Each number is 50 + 15 x the weight over its row's rms, rounded and kept within 0 to 99. Layers, rows and columns count from 0. The size before them is the row's rms in percent of the matrix's.

# layer 4 MLP down, 64x256, rms 0.129, rows 48-58, columns 128-255
104:47 16 48 24 48 57 27 58 34 54 61 68 54 42 50 39 70 60 15 57 60 44 41 19 52 30 46 38 42 28 52 37 52 43 60 47 56 53 41 29 43 06 28 41 47 48 45 45 37 56 29 60 37 26 81 50 42 49 53 43 47 75 08 44 47 57 54 44 33 46 64 90 61 27 35 37 53 58 55 72 37 46 42 53 56 20 33 32 56 50 59 46 53 52 46 57 40 61 51 66 55 35 71 56 56 47 68 76 41 51 33 48 42 44 31 65 64 40 67 29 62 46 60 29 60 74 64 90
096:33 49 72 46 73 40 61 16 52 43 48 43 42 70 39 14 28 49 66 40 34 59 52 49 61 39 57 43 55 39 46 60 48 63 63 84 61 35 51 46 59 61 59 46 72 37 39 50 57 44 62 40 65 45 28 61 42 74 53 25 35 28 72 39 63 39 54 59 75 59 43 48 64 39 51 41 63 53 45 57 59 68 59 20 62 59 36 44 55 30 29 59 57 50 56 73 55 38 41 47 35 59 65 48 52 69 38 71 38 57 69 66 27 28 84 49 68 64 24 46 67 36 59 32 58 54 55 59
099:44 64 70 70 61 54 39 35 44 36 27 63 95 52 28 49 37 68 41 63 68 54 63 58 47 13 26 60 58 30 59 56 57 71 25 63 53 62 45 74 36 58 56 36 55 40 52 79 66 29 40 45 52 69 62 48 50 67 62 35 09 49 58 47 75 44 64 44 45 60 43 34 74 40 37 58 37 57 76 72 50 79 73 54 67 72 52 46 36 31 62 56 60 07 33 46 44 50 54 43 43 37 41 47 37 43 59 50 57 69 61 47 63 31 71 42 66 41 34 45 79 67 40 27 45 57 64 29
094:55 22 52 48 55 75 77 56 43 47 72 39 40 36 45 27 56 47 49 42 52 34 43 22 48 44 49 58 62 52 60 43 30 52 55 55 54 57 66 71 77 60 30 69 07 66 41 36 65 22 35 40 52 36 38 28 54 46 59 43 25 59 71 67 31 71 47 42 49 46 52 61 53 65 48 74 52 54 69 62 35 49 61 44 41 70 50 52 64 48 78 51 48 34 56 67 35 19 52 38 43 58 74 67 46 41 56 30 54 34 07 62 43 52 25 49 34 36 58 50 56 34 53 41 63 63 67 48
107:74 33 48 69 31 58 69 56 74 43 31 52 54 52 70 28 68 48 45 71 53 60 57 53 49 32 62 48 17 45 63 56 58 60 54 56 27 27 00 51 58 51 51 38 67 46 84 54 50 59 89 37 49 52 74 33 53 69 31 59 44 35 45 68 67 48 54 90 58 41 42 20 80 58 49 38 31 51 43 47 60 46 81 49 51 49 51 32 61 61 41 66 59 45 55 31 37 52 42 45 71 34 42 53 41 74 31 26 48 55 52 48 56 43 86 30 54 56 59 18 55 49 40 21 80 46 62 21
097:44 49 62 07 38 22 58 46 62 36 34 68 40 43 40 28 62 47 29 62 39 55 47 38 61 64 51 48 71 34 56 65 53 48 49 78 61 62 27 49 55 53 52 34 40 55 74 53 48 46 67 37 39 50 49 39 45 35 39 38 45 36 30 55 69 67 71 74 89 22 43 55 47 65 37 37 61 68 76 32 57 40 21 75 40 32 40 46 32 71 58 21 38 65 57 32 46 39 76 46 47 56 43 81 63 51 62 27 47 44 50 51 26 37 56 64 71 67 45 44 29 36 43 85 69 48 56 34
109:60 65 75 39 37 39 45 65 76 72 73 46 19 46 22 59 34 40 64 39 44 31 53 26 67 90 46 25 32 59 47 28 63 45 71 63 51 37 55 36 49 34 50 39 42 50 60 50 13 62 51 57 49 67 71 29 54 31 30 68 57 67 73 53 47 66 35 63 49 58 43 69 35 42 57 50 71 50 48 35 55 32 53 56 41 45 69 61 44 62 59 53 47 77 63 33 57 55 35 59 47 48 42 41 75 63 46 37 42 46 60 46 38 54 37 39 61 57 37 47 51 64 51 56 72 27 46 63
114:24 55 49 40 37 29 46 38 62 48 59 62 36 45 43 52 64 49 35 48 51 74 38 39 72 85 21 56 42 42 39 42 69 25 73 40 46 48 48 36 54 69 30 33 46 66 68 63 88 28 46 56 14 33 62 49 34 39 63 07 33 56 14 57 57 53 84 59 49 77 51 71 39 49 41 71 61 48 51 31 35 57 33 88 41 56 48 37 64 65 58 25 48 26 50 56 44 42 93 37 29 23 65 57 33 50 59 64 44 40 29 41 63 51 30 48 51 43 39 61 52 63 37 45 46 49 50 52
104:49 45 81 55 28 33 43 66 68 49 50 46 80 50 43 59 62 89 62 49 14 31 37 48 79 64 32 65 52 51 49 36 64 45 57 59 41 42 43 36 67 64 58 67 71 54 59 36 19 52 54 48 46 69 62 70 61 41 46 70 32 44 77 49 76 43 56 58 64 70 65 33 47 48 58 33 49 83 50 28 56 65 39 39 62 18 84 48 77 56 24 43 52 63 53 53 39 33 27 36 43 47 66 56 56 54 47 53 42 32 59 51 23 40 74 43 50 56 56 53 19 64 38 45 54 24 75 68
101:48 38 38 62 37 48 52 33 45 44 14 33 47 33 45 37 42 34 67 23 33 46 72 72 39 26 50 49 26 40 30 50 24 49 34 52 39 36 45 61 54 74 42 46 54 51 45 53 16 54 46 54 40 22 53 47 34 18 67 54 65 50 39 42 51 58 22 38 40 39 45 55 30 60 47 59 43 68 60 60 20 52 43 14 37 56 46 65 41 41 49 33 50 66 47 66 49 42 36 75 45 49 67 60 57 68 29 50 35 55 42 48 16 88 59 49 59 55 48 43 62 58 76 55 62 74 42 46
103:64 46 26 45 20 39 58 30 70 56 29 76 37 64 33 64 63 14 22 39 55 54 45 64 18 29 46 65 55 48 34 41 54 52 57 42 48 50 27 42 47 29 47 41 35 49 84 43 61 39 50 68 17 50 56 49 47 23 32 43 49 22 54 31 63 39 78 24 52 46 37 47 46 64 17 45 61 38 51 69 47 73 38 82 41 75 65 47 64 32 32 61 50 64 50 96 48 21 43 41 38 46 52 30 45 47 43 42 58 79 39 23 60 41 64 41 45 48 72 54 71 33 60 45 47 46 43 45